From a checkpoint of a small transformer trained on Wikipedia: rotary positions, 325M tokens.
Each number is 128 + 24 x the weight over its row's rms, rounded and kept within 0 to 255. Layers, rows and columns count from 0. Numbers have three digits each. The size before them is the row's rms in percent of the matrix's.

# layer 6 MLP up, 1536x384, rms 0.0716, rows 1002-1095, columns 288-335
100:139116169111107119118120145116181061141122146146131136124125150114103121153132116138099104165174123098127159103101153126162143156154135098068153
114:091142131142104135125121131078115123091156135152097107116109113155094093113175175112154126135114137087053085141102159130160163160120143156110117
097:144102107105111106179106142100161097120164111129129095124116121079115158076123126122116142109119131119120085131135140158103149103105147120117126
098:117139151116122087139139107095120111150107099130064158168093119157167128156094143074074143188117108176151144143161101191079126099073130108117131
100:142127150109158134114114127147126137132147170169137170132155129131106144098085094156105127124112109138109149197139125141145083137160155161147105
091:124149133102102134144136143161148117137196111134132129119105137136129111137122115107131119105112132093153096140094105148093104133131085098142151
095:126142102132107096125146166155155104131144138073096127140159114149127139142122140111144164125089143126136114086090116099132136155113111095096176
104:123175130157138132140095152130129145175169102126156118122140118124115151144142118123112137083144157163106127180130156102122145171144132109194129
104:118125126119180091114115136139123105113156097095113137135124117139169129143127116130136118109144138087072157139117100120155124089149106123133109
092:146155122089103118135128180168140116189115130137169133201136102083112158149148139174093110088120131112121123099125118137116132146111183136077099
078:108129151194129069145127099082173111114149112112140141131131132099161110136103122133164169121137119128108084120141088149161123122120115142126141
097:115107173124102116087136091121129110066104124114148088098112126122130094128133123101097162141128094112145132132146129125121112114144072141117099
100:122112082137143116066172109140132136200116126111140133152084118113066145141112142105098152104136136132112146105137175150111134137164151150136134
098:126145139114123149119095100083147154105147137116158151128145127107150129126129145085133104109117190149128125133110112092112111125115154175138124
104:169140129171105112134100105155125149126141126152136141124144121156107148130112104110132099122124151141094129189145127102129089133114143157173159
106:087148114124080119113137122136157135163149112111125139146150095156118161153122166114096186149070116152113141103128143124164106139112153136105144
108:126105125163127130119102067145164175101055132147180150134090115155115124122114107116133101119136160153119163174122118115088132111150148168129110
099:097128096117148107122129144140122138109162145138140150097143136154116150135107096099114144132144153089128115102131112143143135113135084105106116
106:100120162155159134115118097086151118116170177126126132098101140062116146133134163065097122106137163133110182136147135126117152093134139137158116
100:110156148137093082175133109144114139135121127088116128158126133143102183142099102095109120105155135114087118131143139142146111093113136179136129
102:158120087160108135096131126096128135179145122129111121128157129110087142119106118111155112151117138125120120109152105161125098130099101124100138
107:132144154159140135106123087180120107110106143144148146082135155137105109139124135098151141128090119095178121143156127142108104122126126123131135
093:094125104087106140138143115144098115168135088160136132174125139146121154120096123129115141099196104084135131113147142097144115096121099117116111
104:125143142119126159124147123124096101135143171076102145124118116113071108112145094115101139119106139098117159136128137133126114155135120142120114
107:125108092123124128125158115089096150128160119131126126097108125159128162162090146209145107126156119149088148131127115135148135144132116181166119
106:113113116148139140150126136103165111109160128141159130132149115153115142138132113127171135133114098141161148143147160098135141098122140129077158
117:187143098089196109146127166126194132107164143127069097101171111124132136155104107121097132109095129135164125141118127142148146131107127106168151
106:093101132122134147159168111153152078130124157129122118139140156128124118115125127163174138164153157120138157137134149136130108136152107105150110
094:156122124081142117089086136149088157108124108133126113167136102141126106144159096136126113148108111151121131126136166134151149143127113110141134
098:087164163154084132153136109134146139123117152158120144114118132092125074142126143112188116111170127146143147179149156141135111122152113122170134
111:145131141132165136179184122123119158109140149178133101128131147098138125130161114146106132176118153166110118155141132129136132117127149096120121
094:118109111115127144157089139149114133111128134098133155107115123130129092098097145089095117138100129147156144120122115122144118170101110105138099
104:159138144157105093143114130120124096112111165091148104150125122137093141144136104112154110120102159111139092129134110132164125095135080129110130
103:139104100131173136109126091109099130109155146150133100143141140114128088100160077142130125156140133142109132167096103151073099077118139144154156
095:127117105125136139128086123130127124120163161139162190117110129140116111132137105078151144096108131163124149135123130105139129127102152099141127
104:134171163126132145128196146146135162147076107111115067119133123142090100137095178145136125149140136083150136140131112088118128096095124138146128
094:171139134128164150117151125145122140179151148103116107143168105092130147148127126079084091161079119146124136133139106119110078118084140120145121
107:112161116092140120159131116143118142106115117147105122106100125139105138113109213153151135152124115163139104137109149097182131128118136139075080
099:140135114139127129143125142128132117096119042104148149175090161141139109129153129179136116131165118138106135118116160158125171099083097106128174
097:122157113135157150090194111137076123140102153144116126132113161062098100117123141160095107110154137130072111082139104129175100109078107148121107
101:119114126121169110141122111142115162151141104133108115165134140116122144094152176151115130170132106125132169110149118140087128172159149142097128
096:151152132102174096085146156133160159157145130124111138105114135093134183150119129161122151138123125142117156133122145133112108107106133154105123
108:114071155143099107126083100155125100125092136117140132100123151138128107138126142110105114089144142076161145108119134135147107151149116146116129
100:107135108108140111130132120111166135144126145163121124117160134150131161122127173127138116095112147102082147128133179096105160140066135133140135
096:171147120109135085098143117107104172122176130152093101129115107158172131202121123102110131170086136106174116114099117107109122163161108122089169
096:157117120137102078145092125162117154137105136129131113141147138117095134164104106140136122136149163152107093125101127075126148129124094148105110
101:123117093154125148175131129101113163116119164073129114125096133170152113118109104132148114131125147136113104124112153143097129101107168116098148
103:113109126128152133098143153148123154105150105156142156126098133142140118128167098141132093159141137136115143097119151108171132145149115098115138
089:073142137131110119128109138125129172094120105132102138164088117129100093082142137146123116194116151129125109100119142100119201116129129121182122
092:137169144105103159174122113081114101156150122135114167124112143082151128108136099130111153118120080157081143191112128159115085084191113144106141
101:148118157109110126054146116161120106168136115132126132135107128153147095144113111141171138094112149107144100113114170109110126093122131147062108
102:120184162163092143130107122173129097109112116104141119108124143153131118100098110109148126150124129109104133139098133130148143132108118161107141
103:103135108108132147183069109112081153122122107166071103167161140104117092113136116144125159124160144099149130113137113124104098132141132114114083
100:164163144084138120120116148103162166113120090129143164124132133131157094144167154134120137107129127148125154160148150138138120152140164115140129
108:140075097176143152174091141087092135130123123120104111132129117125111140075110110133070123160128144155111154111134117118101129113169140146125105
100:133142124090106114142100076148163117149116075127161113100109118112126167123127138118104107162155155100142121149087160145124109123093138108153133
108:079142133163156110102124112112053113100130110174126125117079129167105118091149115094141100146132150103072097098114154133133142133113076126108141
091:068111119111070091157110094184132093117141143147165168082100131074097137133143104070125129114114128159096114131064134143114104090118124106147112
098:113098134137140081159094157115118076119124127119138143097158121078120114143128088121159127118100115132143094099127082107112127117097118132069169
104:113122154152107123174176129151119108113114132071144130137103101116155090148113083099143133088140119150086077177147124143106127160157121143126110
095:143095133162124176128128154093123130120146155128125144133142114135110134139103127092152133088095119147124113146118093130123095106126164166135110
101:125110093185131115113171156072154122143139118164146104115137118109141119140141131156151120110092105138161124130132119145097121174132129111104175
100:133122143148098126144060139183119126088116133103160115142107140116108148151093113108124114129124139107169101113133152128107111077153112137168091
108:103100138139170092125164151136088128132129129142151172110159166135131128105111142132093158163165156161110140116125124118116170116101120144122071
101:136102127146115101121121096112181115167138135106103071112170127159150122136108141116143125121119132130133128127136148119084121119158134096167149
103:128101138145147141147151097137121151123134145121144099104148116155102103079126127158166149149155161152125139126144131144115141105103128125122140
101:107134134151146133117151125111148100163114120101147077178123138122132121161198104092086162125136143111155158078141132117122127157140142133115181
115:103134132070069115099151113168187114128139165121139116058128129148092134157160163101096151150154098089123151106112164129138175177155099126121143
094:141142123153129156110119129096142159136141131115110167164129136123109163159154154152115118135140105171080137150105175106079165106127116134087105
102:110115103118084167135113135093108103131105158132104142106147149134139116129110098133142129127174134139164136094123139154129137165105129135093080
100:151154138103135159127109078128130107100107168143137155112108127124128182141121097110139126169108112109104120121133139109153102122120160134126145
107:070123133129110135098125109171169144138052174127106161116139129106131145140153132132155069084147136123126131152143146104126110082078174127142122
099:132112138144115129126143144081125112149130076130132155138133111094086089113126130166116124155110111118159161132118104109129119146115121091102141
109:148111160148147140148092091110157136103089130162104133123150136129137113135164141158150101131176165119116180124097153098092101139120116126174112
095:107148112120180088154145085165154121138101124130117097098107149138138122095128119174142126123110122162114118110135074090130114133139138111089154
105:082078063119116160126053096104152132109104089130157192091134122101123125154125133124149125164145143140125139132113163124153128132125116143111154
103:127076130089128104090143121094136130099147153103131133115130134114114152134122132089128100158124130099142097105122132150107122117137121190113122
105:125096110176141120145151100120118094152166107150159154100140163119140182120145149137151134123149125119124123140127147142104104103068114149114112
115:109110105141114138147137120155123108109148102155123156144104130164122130138118139114143115125150137094153122118084082104064098146166108128127176
089:090169108115142108140134138100124112095138107142134125119135103088152124130157069069100123135113144056124096101120129149138127081106111112125163
100:126122137083113151169109101118083161114065127140115106146140128141092118084089159157143106120102118172170096152141132123118132126123176139133114
092:125096124151160135164090156093155138142156119167163111109148143155147118117145103148116165112119141104171125134111115162118134108055093152132128
101:088154144120087133102110123137132162127122126117102164136139128175123091118109149144111165125080137111087158143109119133160112152135122097104108
103:134112132141145138152124099122125155105093098115121142123144113133083096113129158112159142108115128113106132124091071146123079126164143137127111
094:070172194173134121138083126140119121104114131128141101137075149103116116093154114154169101133102119153135122135088145128149155118103118160144096
114:111118173152115110119127107162157105121146160147108118145157118143117144127155193148152114130095143099142144132132112110143145153071168165134158
100:122131098125151118161094119147188119117148119118098186130147121123090090121164148113082127122139140138135111121135085141117120109122147147140144
108:135094115153115124183148149112137093161109159104116126141128117108106096099119136148137109146130141129134128094138111151043102098157132154107152
122:113145128139112158158101146097156114131110102119124150152107106112137110155160116172141114107103111202151140111146191124106133114126157128117140
101:133128148156085134106165146132115138136180123114159126080108093153122132166101150149136142121127125158062114123088110137082119136170085127138172
090:129125140122126126137107133085084127150121126155134115126125145088151135116128089130105110145162148098173144134118160100110097121143117114124152
104:169132111150179110080074148149095119094151087090127123109136142138150127179095125158115093147161114124109120144128117106120129136148166117125099
092:137131136144140147152080096160132143147103129135092118134134137067131179106097124154119145116165125068163152093125165123123070125133087138102157
113:120098134129159094114161145100115143154095109149127100166123098181140161127052134118139114099111128160109085153104061097127142095138151135148120
# layer 6 MLP down (transposed), 1536x384, rms 0.0547, rows 1002-1095, columns 288-335
099:124114136084109150144138087131102135132125123126137101128123189115080109082117111106150127121136170134147129110129099103096146117190145134075131
111:092136136162113105123128129130115160119168137120101128111106168136151120144108134093170102181137115055131104103133122128132134128131119125136152
104:111137165147137130145105107114153133150125137153167142093146102130162119157140097132147146075126141161114112124164118137156139096126137122111122
100:147110126134115109127137107153145146120130112156129142169116165144146133150125125132164102105118158130163096155086127149118105089184120123109116
100:074095099143119116080131123124129136163108167145158167131105074120110101137149168174142141140064086093153154118104128109137104135107142102162166
087:136124131138131143142129141123136099155129137103136114107128122141091142154157152190119096121144115123128150110122180131128159106125149152109112
096:159124136118145134159130157103154094085154131147100139119157162143154146105107151067126143116176089057147138116119128117129098097088133102120147
097:113116179109150135095137127110165117140140176135101128158174034117117143145115117109139171082142131108123105133158144127146089116068166121155139
101:141149122157190150105140133117150138088119116135098138116139177141153120092158095161146112120147139126126131106097098114120123150139087118136111
095:143149066116129135122101126167146110134081108149105166174092111123133142107130187133094126160205084100120155140135170117123111141144104157157114
077:134111132110136120122102116117077126155127156143153078112180138114124108139159142164119169104059143154109122135107135118158108163146130124138114
097:116105088147120123145085141074143085110176103157104116103085136123136102120109104170049115139133086123142156147138088116143158122088105121123078
100:147169161090096141150122150124133145078129150166114104119118221103125127117122141160143100104119146128113146111136113121150148114115110136113119
104:125135076146145132129137154126115129085108091135126096128113082126141131092146116114116105121152126107110127180121130125107140141140108147124098
104:139113091139124128134131108140083125151089120168155124098174092098051148115107125154105097139103123112123143146118100109107124071132135147087101
104:128121096172128114103094130088138128185110132124138121152118137132124107161096155088110138100081137113166131139113129123117127129088150124178112
108:132139109141163109122111126158173120144110130128142111118122137127096086137123099111088145143101118133140141116147138106102160138142103157132155
099:128113077087124084102129114127108161135119142184150166091137165150135161159099082144115117107155119121111136118110104146162127170160150079091077
107:119106097124139127129111165111108131092102117142137130125106099128143167097146197109100100129118166117090116096134107112126138123138119140040141
101:180127139140139106163130139166093136112057112177121131167147093129130107141180129156137131123099088140105105102137161112157131133138116137109131
101:112119151103131131096168104126157106106104130190150125117144141140131108094171082133144130130149143118148113135137129152176146158188184103135121
102:133111128137138161146129178159136125139114125126124154143065095161155172128137184174130136148181154139142157075123140150179127110155105144145095
098:129123152148116122148167155141117131115141123156121113128142100115150089120091099148168156170147135119151147131140178145135148136083135124115149
102:115138121158121107122149122130124136099119118137121113095115180105117127092131114161141128135107120095135133112164108128095136075138091177119140
108:152136105172089114085132166120138153144111107121112122164089147148162117107115121138137088145131151158079114088106156119117142164132109151127098
109:133118113117102126130133092177080125130124100128133134136125115137098102128139119100136082151119096112137180151115091112091182125120142135118152
112:098149146141141098083134112129117125147135145092130118100166126120093145117145126183141113148150119147104114119108118111112150110124117098164149
106:110120115135145113136129145115116133123088122131149102121188112139127126106132102133163167139086125143109114100126118137108148135135105123162144
100:132133086158147159113139150157116156143192094145130151150109099125130093103121116142130110150136128094095147131173136097113144135142113143120111
099:124127103132140112130162137112110131125079165120161150114142118176099088117146155107107138086077130156124095118124126134140145117118095124127110
108:143097140079153130127120134126069099116196206141136092092145103125155131118102068121159102149074134104160131105138115103105125141105136133135160
098:098141126141115109129154124144120135138098128161156095194119167137153118121110109139121089111123095124140149133110152158159106130170143132157131
097:120136107140141142128133127155084122071093166119138096157121065148120161160113110137088147136095144121101135097158080102147134176122147141152115
108:092124144085099150178079101106153097143101144100116085142140121138129115114143180121132124134128132132137125108118092131090080118126139131141135
098:179119150102100109142132131129114061158110099165082158175170149096091153173132079142108109154087145099130149143139181093105135106123112130130120
103:085105157085107103178118085162132105093136088160136087139123180089125145121101139085126145100102164105136110136098101080144143122126164164103118
097:148122078128086173143160150148177149094091093109141131104096139135139136105183108134169098180177106153122157146120103150143156151150106144133092
108:152141176126094148110109107125109112116100134117102111121144118082088165138121147125136158132159120133145195105114120103128110175126153137150135
097:130139134114146138118138136131118101139076150120120100115136090120134107146117145103120153162062142109153117068172139117133133179096152117188123
101:139101135081133117133125142111099116102169112093157098153148156119085115108122148139109156139137091154132122115102082159118145122168137131109141
102:112125088076128106145105134116168128164147138135137108118116154112114087104123131129121157142180142124135101085127158119120145132128103129139137
098:113141134098123126117130113116146116134088127105133149116102110115179068142136103141114164124121137117152126114157164149102131146145151163145144
110:147116129155137113127138144139143126142075139149156114153117196114094102089173135116111142123133110113183126105123172095129112204104131126086137
103:119090102146106103125185118131154107151111164172142132148162179173125158128191170155078158144087129092115129147165151082099134157089151060145131
100:189151144096138089103110119105145123125127162127145105076127122143145117112114101095094131147165136114129135123151143135118093131121145196148100
096:156130140103169122076099157111113144175130117090161105124128096090153083113107109143118132099117137115143114138148134168156109132140152104121114
097:117095133117183123111132147152131091139108112123139194141130187150096155132089156141135137112153133128098151115119150118127143142122158196096087
100:145164167122109131112124066168119153093120135115124137129084097132169152141139134082155132103141131111129115154110141140109148115116142116149140
085:143132159122179115118128135129127128136149165116151136108155048083121134178148100145094132079106136153140156163108106124115106149072108132118133
088:137168088144140153118140124125119103119106084119114138121076230139144150083107123115149111134152137149136136136103125104134101158156105136129133
103:097129088119085109117087116128129126132100123120105102159137119130131138095105108117127121149144135102124126138163123082097146139161113106139118
100:153174132137147153166095151115142119116142149117172107146148043142109103150126179078131134098122112128069121139125137155140144099129115159139124
107:128071110109137110104155121143128102103119097179165080137143137142106160066129119139141098133115174083130145102105127162197113111171110125082086
099:155127173182139137116122122089144124082139111117154114118142136152145109152118120118139143085156094111166104147103115163154130176137113121123137
104:148137077141170111137113135144107138151134129117154069112088199116146095136097133088078113108140142121148124114104132100149129104146115094133133
106:158150186097110153132118120148146140128085138103118181103050176092116115143126129113145127158178107130123132117117100101118152153136107157134128
101:095133113167114106062127133106102166105121156163104105133100130163134129094112138101079168151108148093133111123140132137185121113108124139146097
095:123155152166154148087113155137133111110115199100100094135127079115120120145103103144117133150122138075171142108149162131141122136100179103141121
099:149112144118133118146119154121151121111133178140098094149143061115125118140133166165102153123070120132150111125138138118103109104098141100123087
105:124110145124131083108167132136177124139132119124116148119163197109132183154114175134149114137159138138148142117067142150076089137104102079123110
096:080118143103162117152167125139152095103138138099138089132131088073127164177118124145117096089158110181132111119111137142146117114111105124131119
105:136086126174133126128117105143111111142143154114146049091134057158097111132116125173126114101101135119166111144135112118089150159149103092144148
101:116075114136159101118136099143103111120156134164127106158138061120115099145108078111119122144096115107159129106117073118150105123138123129106116
105:100133122162164115148159144148118156104199113135125152105141083155139127137100118124170122139126134111122130138169152125118105125132142121133112
102:119158134168112137146127133079137106138170104134108160151106124120134125088147111128177100110119107109093141115142131144154182092175105143109128
104:127109152120126091089131135136087169126128134157113125103104116149148108125156115139099136136097142120126126127132130122109125124134137113119148
106:198142130121106076142122102125103134160116122116135149130162197137107161149114133172135104110138136164111150121144118129131129157138105155148152
114:116109163145132099126137139138172151139103113120151104165197146071139112152145131141137125146101097142138163124124145184117173129149149168095101
096:137103119154115126103114078158098113126112091128130132120105125131105133107131145105139105181117140128135128120095063141198100137135088136097139
103:089087120147120110137163125142096139165121180158134101098125054136156167150125128135137147118137119131136140104118129081097112112110132110095118
102:111135096129136155148122120117134146148160146117143122099132117127079161123133109087112163154131148150082114133148076146157096139120137139155109
108:097112162149111108120151091106142066108132077169125154115076110145178121109060091110110098171141091133114140095141094130118119155119137125172141
099:136101128125126125147107120142101104138145139147124106117110115128114091101188083098128109125115131129128165151132125158144143155129152138130172
109:133131124133110129156118097129119104076116138169134104099153113147098172150119143153145151150107135120161136118125148093143105120134145174118131
097:143148121134173164121111156087092151122110147117090175118102132124172127119148110123103092161065102140167131123131066119119111140133142102102133
103:129113082092131112137179116092085143092125136129158091120119079122119127144068112109124150127155111163088089141144143093121167122123146110165160
102:117102136137142088122092126157181076139094114156114124130151173140148097138118091057157109136144130079132126169136141162089118124148122121166120
106:188120107116104113113144134143142101110153099150150136146102119145148125165124140105085139145121106096112170139138129185115156147126150127152114
109:072124121094151165129139084109118144095132127152136161181098048132104150166096142108109099165155113120173139099135104064121130145163098155109132
097:062098137103130133152099143134117168139134162123133094176123097095166126202134133131111135123155131119159139115137107112109113080106158129154112
097:135110150127141127161109146095131139150135122184146061099173061166145141104100124151170114146094138130116128122106147109133105143112123121130118
091:121147108112141153124145092154151114102124074124135149108092182114106117151090122092135097120150133140131110126101118140156102182145145137108147
101:098127149113149111156143140134128122149115130128135141120144145074092113165108146072172141133113128172073096161110151082166158124149133082118142
105:151142119081129101124078109144134152124156138108125083120164087138129094134137115126129150134120129135131151133134107125119071138132120142111136
094:117120066169090131136110099137086111130097134134167139142059149127128132129092143075124103103169175099133141148106129119155124132164105129125105
114:144139139119138114140113131138121137157165116129148125091148064081140080092109056124120069131159130127142122149157144107127128171146141115151147
104:118114094113116105101105106158181125160125177128132160142149161127108123159128204158136132134164156170153148142137159156109131121135161113120128
111:138121146127098114150130120136112176119094115132111161161136189123172170120148117103122139138154104138127149101137119133123080069129134131135087
109:059120109129124140104148120112139092166120109116143151119153070129134135137152123098141120118124109130153145121115199120138187124128153161157107
101:164112136146170117130123145117087168136134123166124121129108132179089093131152150121138127110161113108108119149155159103160154128140128123175156
094:089117131095138153076122128127148131119137124133102130176147174131129155132111125138149075114091155114116131086131112106126109119188146159159133
106:161082115104105124114098124151106118159148101104133157167145146175138113141098189173141095120158086114130142116147105126080124163110162110148123
085:081149147137139113101106092110140178173146105147121115140077056173096152125129110119169081103096094125164146094112139142143135149171125161148126
113:136128105206156116139102107158091111107103095130122134139083150157144130094109119164150085121132149104143124120140082093097161110148141130109139
# layer 6 MLP gate, 1536x384, rms 0.0705, rows 1003-1096, columns 288-335
102:139132126128140101126104119132133103138132181092092121089151089106055094114117124143094113101120084114146125155146128132182089146162107140118127
102:148063073135135127128115140100097055112174110100114087123115112090092157124073110164128132109135129132167120128132106119106092151118104126136132
097:106133140135133148149122110132091142149176097109145117136138137075138197143099180128083162142154139139084149107151133125097126142113154154160156
098:074075075127125164114112123138120118102123116141126143138108099102125128089149126130131130121127118131143140143152147074141110129140171144137085
101:112133148115141120067128120135171083180096149101143115119089079100104134165114132123112109085114131133132129140147144105153135146111160095138129
093:119142105118149143130118084111112109139140113105115088139171112144104090143161116110146080131121107158153131132160149110124090128171147139155092
102:111112120133106105086140125145132101081131122103154132157140128112089117164097135134108123103133086092161111130113077118122110144170135145122139
099:109136125136154160163156147097123144107118169157132110123124080124121121121156095131130127133085074158129141091123125095100100136079139134129152
090:095122158138137112111130115155125109124120130130126112174136111104159120157150106087122146141161135087105146143145090096130103134143102130149157
078:149134156127138133134141178099131106156121165155095143107141137103098106136164128113117103095135119125133100133104089130148151103177131140126083
103:124121091128139173153152127078115131136100141151086141126111085112120084104124127160093125116108118140142123186158110067165100153115146180113112
101:134131105132139103111107120124100098151113114135114130151156112150102135122108088118143163145107090090132110127140151122147089132172115120093162
104:112127127132117131102158100134083116119069154124135072148134113133151136160150101112145120131140101143169189172170129108098122171119123130147136
098:088154108105118153117128089179115125137121122130158118106167138108105136137124150133087148122138126099102131179060153120112100113143168116157151
105:118102103090181114137130143146134130126156132170147096156149119151126101148142122142157139096148127137108168135147138106186151110085135140128074
100:139167110140143139122120072106171155138128141105129141143093112137143118136139095148136093110153117156116140149127151126125123162118140145139088
099:122092089132119128100120120171120082153152092122141135157134121133086119129141145111098116140148115133157088117121145115168117132094159137154138
103:107137125115133114103129103169105170128088091151124112173120111128129076143149181096130097132120128096134119155144180089093093146151100156097077
102:137117077103079135139150120131148114164132113113083126127151100121099153132036115100078125149115116102097147155142123125120116145132133170143151
104:160120146153107180186182099150145125079156122091086141132117106091153139145129109128126146099119122136121120156099116090076133145142112121111182
100:101061100124112136128179123075115085138100165094155153112144126139106138142136112113112160130133087166103131104128112102182117183143107142083128
096:090140163126159158113128152115167135116160142163108106129133084123139123145122103107117078122139070109132113108124119063071112157139133149128111
105:104108105141145141140135110122119133105128148125137091118120113103121092148158183096133165132148108112117145089127116140113102172177137125154144
089:145111123092141066082174132135145140137093128156121137172154103107124162189098158118115105158130139133087154176173123098138096114125093161112113
104:112136117129129137144135110118128076134148161146093120158135096077137136162142105114117127098125134141141109170174158084178101182113149151112127
104:101137119112103151129144089126152096126116122142121102124132122111085123142076118149095066094138099122110140127122156136152087158129130177149109
103:150135072129137141119149101136164130133156187094119115114147108110150079120124136130108143127127121160116150146151120129153137166152130139123107
103:104115092144147161140105117158143094141153146153099121140142119116098079119065105140138159138148121094131173123146122111075128111134131156088142
101:109097110107149133103140105110129130155146120132132130152104111095125090136114107125113100142145067102135163123149126136138070183119158132115085
101:121154127109105090138157120133139123151105100098103108094102077091135097164132147127143149103133122124135148101166119089082135131145136162106118
102:155119110116142133131109129156136159129110143140129125118165105151105104128136113099110121115109089130096110184197092097085122126142094142103113
101:132133097128154165133125158144150145165169112117137150122068120149130158118127088118111128131115111141102147150134099123154132148128160120125140
101:122130131152116138128124157135162075119087155120121109145110120135134145112141143146141130111130114130103109138133053122134135138134094136111124
100:102097130085098141141095095136126116139101132098116145125171085157123103089141139125125145094158126158137159158130125097134077120117128138101110
105:125118131129117109143179136099169153161110152109094084125103119137142169105103101150133125115132115123083105130109075107177085124118092143123104
094:150103120143116154111117111133096144164097154132158128155132101124095137139090125123183098126128129124130122113145089083136125156132141180114101
101:102140122137121140091163083148126067112145116110135132136146113100094114152099153108106104124111088107097164113140144121139069140163123134146153
095:167105134120153125095149113118130133154105109093143129153143089118110111142084133122130188125132123111126153105119145108145146127083161131153097
100:112138113122127118164158126088120148144105099133124122162118091143060151128099080103106089097114119099148126144117100105156104147113095136124122
096:121104106064104116133162118125149151186147118128139097140132103101134164161126152114119104128117131110098158150143088149169132117155124127086123
096:097069130137104179153138117115159132114100138118135126133147120123128097131114180130157114115145133093114096138154125136153132143100128125092110
108:166156131134152184155140131129151096133130116119142106130141114137127149155099129149117148130124079126155156143117129102154115157155122108164126
105:140109137173146154121133104127107144117134139143169097189154112127117101164107144133131100095130104127097154108136127116104107160182104178104091
103:155156075143172163128101128129092172177095143116103129144122056146106146153143085109101177124111115119148136165152112085097112111164137123108175
101:121127166166111140135149087145116153091120139102105152149116101071176090121125143127112135116118137107151164096145066104134128145148093174101101
099:113120146120103124180123130108151145166130108140109141186121131097144195125101109109078121123182121134110174125133133116104109151150120096115125
101:109147146069118134138151093170170102123150135043140136125132118131126166146165094111095129116152114115132144162131111164153112119131087130153123
087:096144085103106129137119091153146169125121109114132118134143137121124119148121120118134090173147114074132121106129157164148116122112115108108128
099:103073129134102123128159097134146084118138133098142139124105130153105139103143139118132169114124069070156148126137135114148106162112090171080098
104:098118076083121090143142133124119146149163151104123142146139111123124121149159113147092152136139089114088121092166112123146069158158160127121114
101:150120083154125174129157105153129136108106167127183104105136111125135078104156128106140142113116115157155142148191186115123125150160152120142174
102:102114136146105126168165123099161100106124137096113078148147134129112086187135172131156156097161071126132166149112132108139142166105139149123106
102:152113089114127137170139146147149143153126089081109140127123122110077162159111138118105147134130140116082121135121100130119127081119122148137132
096:111107151110126155136130081122155110112111109096133160089138125127109139131125127175132104135141086093121097111120125128114117145188125156106134
101:101117131132089111126114086147090074159114153150117134157118106114096103143122087138098144129135092089142122115133149107113081145121120160127110
092:121107098131102164128117122128108147108123140125153139101117100159090148139159118115120100129137131147072105114116136110134124138158124158098126
099:129133123148117117097163122172135161101163147136126080127183110118122106114126105152134130135140151072177097169156112140146107157171105128158156
097:062114103151149117102110110155096116116144155120131133150126104108134129093160120130152137089126154127093150144100152131094108103103169123123096
109:130108093098150162140139146109111148143116166139167084116143097071122097123106088136112135129090130157135144114151138117137136162189153131137093
100:138126090154124101133110101101127120131115118132160126151130135066131156188088130143113099120173084133145135126136161098153085161137115104105094
106:149132112128128144141173086154147110096135102129101124131130115134142118168134138117150122162123126146125150190128193126092131135138143139150121
098:137108087160153151138130143131129146108154116125146145112124115111104097150120114139105137170115109135125147126126090135128102134186136111154159
098:164107105125179145160152144127153147133167151154138150140124082118124135103114151136119115136100130132135174103150118113122117143121160169148116
095:066095129110139137130159109115112100121114126106140100127123125096154142113102148126099144140136109075123128108119124100126103141132116159121079
092:173114087073152165150183100123145086136154108118129084092128144113124087135141138134121149142149114165150135124136166120126089163132085140127146
100:084102142104126103105134129130115110112141172124126102138138096120131137155117131111126118125147107180166136147115136071092115153150125118169100
100:127120097081071115120108111144190117146114170108174123119168086144086140135133145111097144092131103107119132129168159126084122145110147146141097
097:087112127123089106138180164152127156148110124154149072112135135136138118111095131108107148145096104107096145073153101123138096130093116124082103
100:138087095117099109171133131107169127135129158133091122147149103139122138146109155109130155090151141149146156090138126159158120170125151190071124
103:124137138096167189128138101162136143111096108136159158082114098132114113118125163155120102134108095131097158135120106080141124104142158172113082
110:145131134161128155152153103143171102120124163157130129176160106122160136142098157138106119093110129098120117151114125139161116178149131144126088
101:145116108118150113105123125073129134141127140123099158120128088167115095114159143101153112155124118126153117096135147113157134143163155140165122
105:138135081104120126159113113110132137138108142104171086153103085106131100134129099161135122114096106136111158100127126136142103100154165147120128
100:162185110148149113094155113125144116127099132112086137166123102116150185168103118139059150085145121143082132149130115142113121124132140127119099
102:126116107134106134117119147100130096134098141187141127125118104110083096140121106105125140139137139112085153132171087149097111115115121129131105
099:130098109120133133088132101141148092110155120147121116117119141152112150164098133158159109137149111097164117125152141093108092167129128161168116
105:097133122165148161142109146159146108112131131100075078175134099137112112148143116099106116125138105088134136100124124124131122177149119127161131
103:115103062113110134087118124136169134192133129094098136149141110098185136136078117124091143123157094135123138138138094132171095142144158124093133
099:109127096139096124089115130088109100102102157157119134142151113103145152160112141101104104145125120141098151090159104111112126121098124129105149
099:169118086115094149127131164189113142117146140122138128157205132116089138152121148157125141102131082122147099148132147129110147163161141125067133
095:156122113153146149123141163105169120132102141144132082134155139142165127111143122117077131131134107106121104107124121166077123153135114141082153
102:106131159105110128148137117134153146124141138127121161114113120128138129157085176146105138115141106156154191169150104111139108137102144130136128
100:146152131078159110131102098127188130099138147129151144126151120122103119149147070172094117100152116139133120149166124092125137143116129140150151
101:139122128120155139112115076133108119139096145114154124133113122102112105139166113175138131169129066122158150119140158075078140133136114170120137
105:147120124104173113169109139097154111147146147125176146114128091084125104147088107084084120113127113163127107116175117136179103120177148128160126
101:099082084152145146113138145087112128085147172120111138135139099122101124134116117098106161159093122099128112105131096121131117128093126144139146
102:126165098110157149104146158149143103147117150102113103144097072122121152103099147143143136113121056108110140137142140108176104174159143151112136
108:121144100154164143092157099146146159116145096098148112166096106130154162148081120157120104129142098128097128152128097092133125141114107130072135
099:148117165097135101117158150114121117100085131160112169183180116112148114139146137141128134086132117112149156128141153112155096124132115121112109
098:162115129169124099127111095121118096095121129121106145118140106068082171179105142096130088134147103170090136155116134107186100157098108116138126
105:049116132093141127099138104112159114102108174138143132151119096111135152188113109085111135112129085115115100119160133136119093136146125158121139
095:125115103099133132083179135164134121162139116156115127122101122119090072116108114148133137087189133101143148156126141123133113124093145152102090
096:148117106151150148167131116111116171170126098076172154133175087102102127104139137163101115080113100154117132132129090121119105122177147135158088
095:140115134168149175108096115148111097138143148112151129147136112055140122145125125117075115102120107130159150156138141122110100092152146151103160